Weights of a small transformer language model.
Size: width 96, 2 heads of 64, vocabulary 2048.
Architecture: rotary positions, attention and MLP in parallel.
Training: a variant of Adam for these matrices, 116M tokens.
Each number is 50 + 10 x the weight over its row's rms, rounded and kept within 0 to 99. Layers, rows and columns count from 0. The size before them is the row's rms in percent of the matrix's.

# layer 5 attention output, 96x128, rms 0.125, rows 0-95, columns 96-127
089:50 50 49 47 70 46 46 56 45 53 49 52 44 48 52 47 43 51 46 81 63 61 40 50 52 62 47 51 61 56 60 58
089:54 51 40 59 56 77 31 38 47 51 45 64 62 53 50 67 67 41 37 53 41 65 60 46 63 59 41 48 44 63 31 56
090:58 48 46 57 35 64 51 58 47 42 53 30 48 60 67 44 44 72 49 40 49 56 37 56 59 57 58 39 35 35 57 52
144:78 39 43 46 53 60 43 47 44 62 28 58 70 42 47 53 61 43 63 56 56 48 64 42 46 45 45 52 54 67 43 56
088:62 26 52 37 46 49 52 51 49 33 48 49 60 66 58 51 48 46 61 39 42 52 48 46 59 67 62 39 46 38 37 47
089:58 55 61 64 51 59 41 30 41 46 45 56 61 50 65 31 55 32 47 65 44 51 56 50 44 56 32 53 39 53 54 55
085:48 63 60 56 45 40 72 35 62 32 50 48 53 39 40 56 44 47 67 55 39 49 55 45 55 37 47 56 43 52 53 48
079:49 30 58 40 66 58 69 42 60 53 40 65 48 51 60 61 35 59 49 58 45 44 37 59 42 15 22 50 50 52 56 36
091:47 43 41 53 54 60 50 31 45 50 54 58 38 50 55 57 49 53 62 47 62 41 69 37 46 53 46 68 49 53 29 61
104:63 36 43 59 73 51 52 47 28 49 48 59 65 60 50 51 63 42 72 52 41 62 56 43 35 60 53 63 47 66 43 63
088:43 46 48 55 65 68 34 72 47 72 43 56 50 48 53 54 45 38 31 46 42 47 42 54 53 65 51 56 66 66 60 54
092:36 46 36 58 49 54 72 62 49 53 56 41 41 60 32 49 50 54 55 30 51 59 47 48 43 41 60 54 51 46 52 56
102:52 60 49 67 54 44 53 52 54 43 54 63 58 47 67 41 63 38 53 61 48 30 44 45 57 59 52 55 57 73 61 46
077:56 33 52 57 65 43 39 39 41 66 40 54 57 47 41 50 53 59 47 42 43 38 50 44 75 54 61 58 53 55 50 61
109:43 52 60 44 35 47 37 49 38 43 43 43 46 54 58 43 53 43 48 42 55 52 54 61 41 56 48 62 50 37 41 41
085:55 50 50 48 35 39 58 73 64 42 56 44 55 42 43 57 44 41 47 34 41 58 49 43 51 50 56 49 50 51 32 51
118:64 53 36 56 51 47 60 47 56 74 51 46 63 44 55 65 48 56 51 47 35 44 59 39 36 40 51 41 38 68 38 81
097:64 64 47 48 60 47 42 60 42 46 37 51 63 32 44 50 49 40 44 54 49 51 48 41 48 57 63 45 41 58 68 49
088:45 58 42 44 50 44 42 68 64 52 48 34 45 50 61 61 46 47 36 43 68 45 27 51 48 62 65 49 58 46 50 45
087:41 34 48 45 55 64 60 41 36 43 55 44 48 74 42 24 51 62 40 32 63 56 57 59 54 45 39 50 61 33 39 69
106:56 47 60 52 48 58 54 39 59 54 56 38 47 67 45 53 52 37 57 54 64 23 53 33 47 52 64 41 30 56 36 50
082:61 33 49 45 56 62 60 53 56 55 38 63 62 63 49 35 54 49 58 43 50 58 54 34 63 34 41 50 46 54 62 60
130:31 41 70 62 41 60 55 29 48 40 57 44 34 69 59 40 62 56 54 39 48 48 49 51 66 35 51 64 44 36 46 61
099:49 55 79 50 44 45 51 35 62 48 43 59 54 52 33 37 54 36 45 32 51 45 57 56 47 44 61 56 49 44 56 49
085:47 62 42 39 59 46 38 41 45 53 63 48 47 47 50 44 58 55 76 52 42 45 47 54 43 61 41 42 44 39 52 56
133:39 60 30 65 48 53 40 48 46 63 63 60 44 43 54 69 56 45 54 65 56 31 38 58 48 44 62 61 56 60 56 58
104:68 45 33 46 63 39 54 39 58 45 50 53 60 40 40 38 74 43 68 61 53 41 64 43 55 44 40 46 55 61 40 43
102:51 49 56 32 51 36 40 49 48 42 42 51 48 31 26 49 29 36 38 41 39 31 55 62 39 60 37 43 70 54 52 25
125:42 50 68 53 33 48 59 59 56 61 41 43 41 61 44 54 34 55 39 27 54 51 36 45 51 60 57 51 43 38 46 40
073:57 59 25 61 44 26 55 61 49 44 49 55 58 43 59 61 58 44 50 63 41 59 64 59 46 59 54 50 74 56 56 52
096:48 55 61 52 42 49 55 56 67 47 66 59 51 45 53 49 53 51 40 43 52 29 45 64 45 31 43 64 53 49 43 60
171:41 40 57 42 58 45 50 35 38 31 60 51 36 56 42 48 49 51 51 43 63 60 52 60 45 42 40 60 44 33 36 40
093:50 32 44 49 47 68 54 46 50 62 44 66 58 50 47 49 62 46 86 49 48 60 41 35 45 32 76 46 30 58 51 75
075:37 45 79 41 55 44 52 55 44 51 40 62 35 52 37 44 51 54 38 52 40 61 40 62 78 42 57 50 55 45 60 37
081:53 52 33 50 41 53 37 56 57 62 56 53 60 29 47 63 57 37 51 68 61 50 58 48 55 49 56 42 57 56 60 65
134:68 60 47 74 52 56 50 44 40 55 44 65 67 55 52 62 68 44 62 62 49 68 61 42 46 35 44 58 54 69 56 53
136:76 32 39 42 54 52 51 44 48 43 43 36 67 56 48 40 52 49 57 48 57 48 58 46 40 52 34 32 45 57 44 52
128:53 46 54 39 44 44 50 49 49 43 62 33 44 32 38 50 48 39 53 49 47 63 47 53 41 56 60 47 45 37 55 55
092:53 55 42 52 53 62 56 61 61 58 47 48 58 46 36 43 53 53 52 48 41 29 59 52 45 54 66 48 53 51 36 53
094:57 50 47 46 58 54 73 41 49 27 54 42 50 47 54 36 51 56 58 57 66 51 61 47 59 55 47 44 66 50 54 49
115:59 61 59 55 37 51 40 62 34 59 33 41 55 33 57 82 69 50 51 54 63 55 52 40 68 57 76 59 48 50 47 55
089:42 45 58 49 58 46 60 58 50 32 43 39 37 39 45 38 51 59 46 50 40 56 65 50 50 51 35 46 54 40 48 28
094:30 65 50 64 51 69 55 76 30 60 45 45 37 51 65 53 62 38 36 51 43 66 34 52 65 36 61 42 38 52 54 36
092:39 53 49 55 65 54 36 45 47 46 49 52 45 47 36 53 65 48 45 45 50 49 49 51 65 54 63 65 40 55 51 54
142:51 52 56 40 45 39 53 48 66 60 58 40 51 57 30 46 46 43 53 54 39 37 41 51 55 50 40 53 37 55 54 58
093:53 64 39 59 49 26 30 52 41 48 53 52 63 40 42 51 37 46 67 43 53 68 50 48 44 44 60 41 48 57 65 42
090:39 57 50 63 38 69 42 39 43 52 53 30 48 47 52 66 52 46 27 41 43 55 50 56 59 44 61 48 30 35 47 67
111:49 49 63 72 58 53 46 28 47 54 42 59 56 71 58 46 50 66 45 52 51 65 56 51 44 41 45 49 52 47 49 62
096:50 55 52 39 27 41 36 57 46 58 57 47 56 47 52 66 52 57 46 30 52 66 39 59 50 58 82 53 42 48 34 68
068:45 56 27 57 41 56 40 79 44 59 49 65 56 44 48 54 46 70 50 49 42 66 53 48 50 57 53 37 34 48 44 53
096:80 40 46 42 55 38 57 62 45 54 40 51 60 54 56 45 51 49 59 44 54 50 59 41 52 59 40 52 78 53 48 36
101:45 44 48 55 42 60 53 54 67 51 62 44 52 65 33 55 45 65 44 50 50 55 47 45 40 40 41 43 40 49 50 48
115:56 46 56 40 42 50 57 46 50 47 48 44 59 48 37 35 45 45 36 42 66 40 56 49 47 36 53 51 42 49 42 43
088:57 63 58 57 38 42 43 44 62 40 37 59 63 49 49 52 45 55 35 57 52 46 57 47 56 43 53 35 52 48 63 31
084:47 46 39 43 47 61 50 38 49 39 56 43 43 40 49 43 36 47 59 45 68 68 43 43 57 66 39 50 53 50 58 57
083:56 65 50 43 41 55 50 48 69 69 52 47 57 43 65 70 39 40 47 66 52 26 46 57 51 39 51 61 51 57 60 50
080:50 57 74 53 57 62 57 41 43 50 29 54 57 66 49 27 59 50 47 33 60 52 49 50 42 37 56 58 38 61 46 43
078:42 53 51 36 38 47 48 68 59 62 46 40 41 45 36 53 49 63 41 41 46 60 56 60 48 43 49 35 43 39 32 35
080:43 54 53 65 47 53 48 55 53 50 40 45 46 45 47 50 34 55 53 48 59 52 62 46 38 50 47 57 45 56 59 59
087:53 45 44 39 49 45 53 48 56 42 69 42 45 50 52 42 44 48 39 61 49 59 41 45 64 58 47 35 45 47 47 50
073:32 47 30 57 27 35 41 53 50 55 72 32 38 63 56 64 47 50 58 56 46 42 39 64 59 54 50 63 50 33 57 53
081:47 48 49 47 43 38 53 64 38 50 46 53 53 41 45 50 56 38 47 51 47 40 59 49 63 65 48 59 47 47 53 66
095:37 36 40 46 74 46 59 44 61 57 43 71 56 49 47 56 53 55 55 48 54 59 59 54 56 34 42 61 63 57 50 43
102:36 54 58 44 55 49 51 47 45 41 44 67 32 37 49 56 42 45 56 60 58 63 55 65 66 57 42 76 59 47 43 34
110:57 54 61 38 71 47 53 34 67 44 52 46 54 50 49 47 44 59 49 38 40 53 60 46 45 50 49 48 48 55 39 50
081:46 63 47 46 56 39 51 69 53 44 58 39 36 43 38 51 50 42 45 51 47 38 39 48 51 74 53 45 62 49 73 43
092:34 54 65 51 58 41 64 51 50 52 43 48 42 52 31 47 52 48 50 46 49 35 42 58 51 12 68 48 31 41 56 49
092:45 47 49 55 44 51 42 62 35 46 37 50 49 51 45 52 42 55 28 40 47 64 39 59 58 59 57 51 40 50 60 43
109:52 43 51 41 58 58 47 49 51 29 67 44 46 55 51 53 46 50 46 45 73 45 50 57 23 61 37 40 45 48 35 46
117:37 52 44 47 47 61 41 46 45 55 65 29 36 46 50 57 50 52 40 44 53 52 51 61 58 40 44 54 41 37 55 57
084:41 62 59 52 41 54 44 58 30 57 53 54 40 35 54 30 44 48 46 58 29 58 45 65 46 36 52 64 53 52 54 53
114:39 48 32 57 46 42 47 67 33 77 55 53 53 48 45 64 58 54 49 66 49 59 38 48 59 49 55 43 46 62 62 51
085:51 60 53 46 34 38 52 49 54 57 55 63 56 39 58 57 52 41 65 75 40 48 51 48 36 45 52 51 68 52 54 59
079:61 40 58 47 43 45 34 44 63 56 57 62 57 54 61 58 49 60 44 53 34 50 53 40 61 42 54 45 70 61 53 55
116:47 55 60 36 39 40 50 37 81 34 54 52 42 57 41 40 21 53 52 47 62 36 45 55 33 60 42 33 53 34 37 47
153:51 61 48 41 32 51 67 65 67 60 60 59 46 55 53 52 44 56 53 48 50 43 44 32 67 28 73 39 52 59 50 55
102:61 55 60 55 34 43 28 35 39 62 54 41 52 36 52 38 43 51 56 63 45 55 42 52 65 51 47 46 45 41 61 47
105:49 56 52 65 51 51 60 54 46 33 70 42 39 62 56 43 45 49 44 52 57 51 59 60 27 47 29 65 51 47 59 37
082:58 68 66 57 46 26 24 39 53 45 48 65 44 51 65 47 54 54 75 51 36 33 53 50 54 54 49 52 62 47 60 51
079:45 75 45 62 61 30 39 41 50 51 32 52 60 35 34 54 53 64 55 53 28 44 60 54 39 59 58 54 44 45 46 46
103:26 44 47 40 57 40 52 48 40 41 41 53 28 30 33 49 51 33 47 67 35 57 31 68 43 52 39 68 61 42 72 43
093:59 44 49 40 49 37 60 44 52 46 32 60 71 55 58 32 50 55 53 42 54 67 43 33 59 48 43 46 41 71 70 51
102:55 47 45 56 77 55 62 37 76 26 56 52 45 67 57 45 38 51 44 56 34 53 48 42 55 58 26 44 56 61 53 57
086:47 46 47 50 41 55 71 62 42 69 47 53 59 53 69 62 61 54 45 44 54 39 66 43 46 64 69 38 66 50 57 67
100:43 27 41 48 51 70 49 43 48 31 68 43 32 73 54 27 50 53 52 49 55 42 48 69 47 67 30 56 56 35 31 46
109:41 61 53 50 49 52 60 68 69 57 61 58 43 64 71 66 50 69 30 47 48 48 47 44 47 40 48 50 67 45 44 42
076:59 40 55 41 54 41 41 58 46 48 53 49 53 44 31 31 53 54 62 49 62 49 51 42 49 46 61 42 54 36 50 50
104:62 43 34 64 55 53 45 62 39 45 54 42 42 69 52 54 67 58 58 47 44 58 52 46 55 41 46 49 40 43 49 44
102:35 45 45 35 45 39 42 57 56 54 61 47 38 71 45 58 31 64 47 50 44 49 27 64 40 49 65 48 44 33 40 53
083:50 33 46 47 43 68 56 53 38 48 50 57 58 61 70 35 55 45 52 48 61 37 43 45 54 48 52 53 45 53 58 62
110:72 37 54 46 50 62 50 29 39 41 48 55 65 55 51 56 48 57 58 50 71 63 60 40 48 41 41 40 39 57 44 47
102:33 62 48 48 50 58 42 66 39 51 49 38 40 39 64 44 55 61 22 57 49 59 41 55 50 61 48 32 53 45 58 24
104:60 60 56 38 47 43 31 61 29 62 41 51 56 29 49 38 56 43 48 42 37 41 59 57 49 65 47 56 69 57 58 34
078:42 54 50 40 57 38 55 61 64 51 44 50 39 43 57 68 37 53 46 47 40 31 48 49 30 54 41 44 50 42 37 31
135:54 58 48 51 53 47 64 44 50 47 42 49 52 32 55 60 48 34 58 56 52 37 65 46 49 71 42 53 63 57 52 46
082:53 64 73 52 58 47 68 43 54 51 45 54 56 48 60 43 48 58 32 69 51 47 54 39 40 67 57 32 57 57 62 52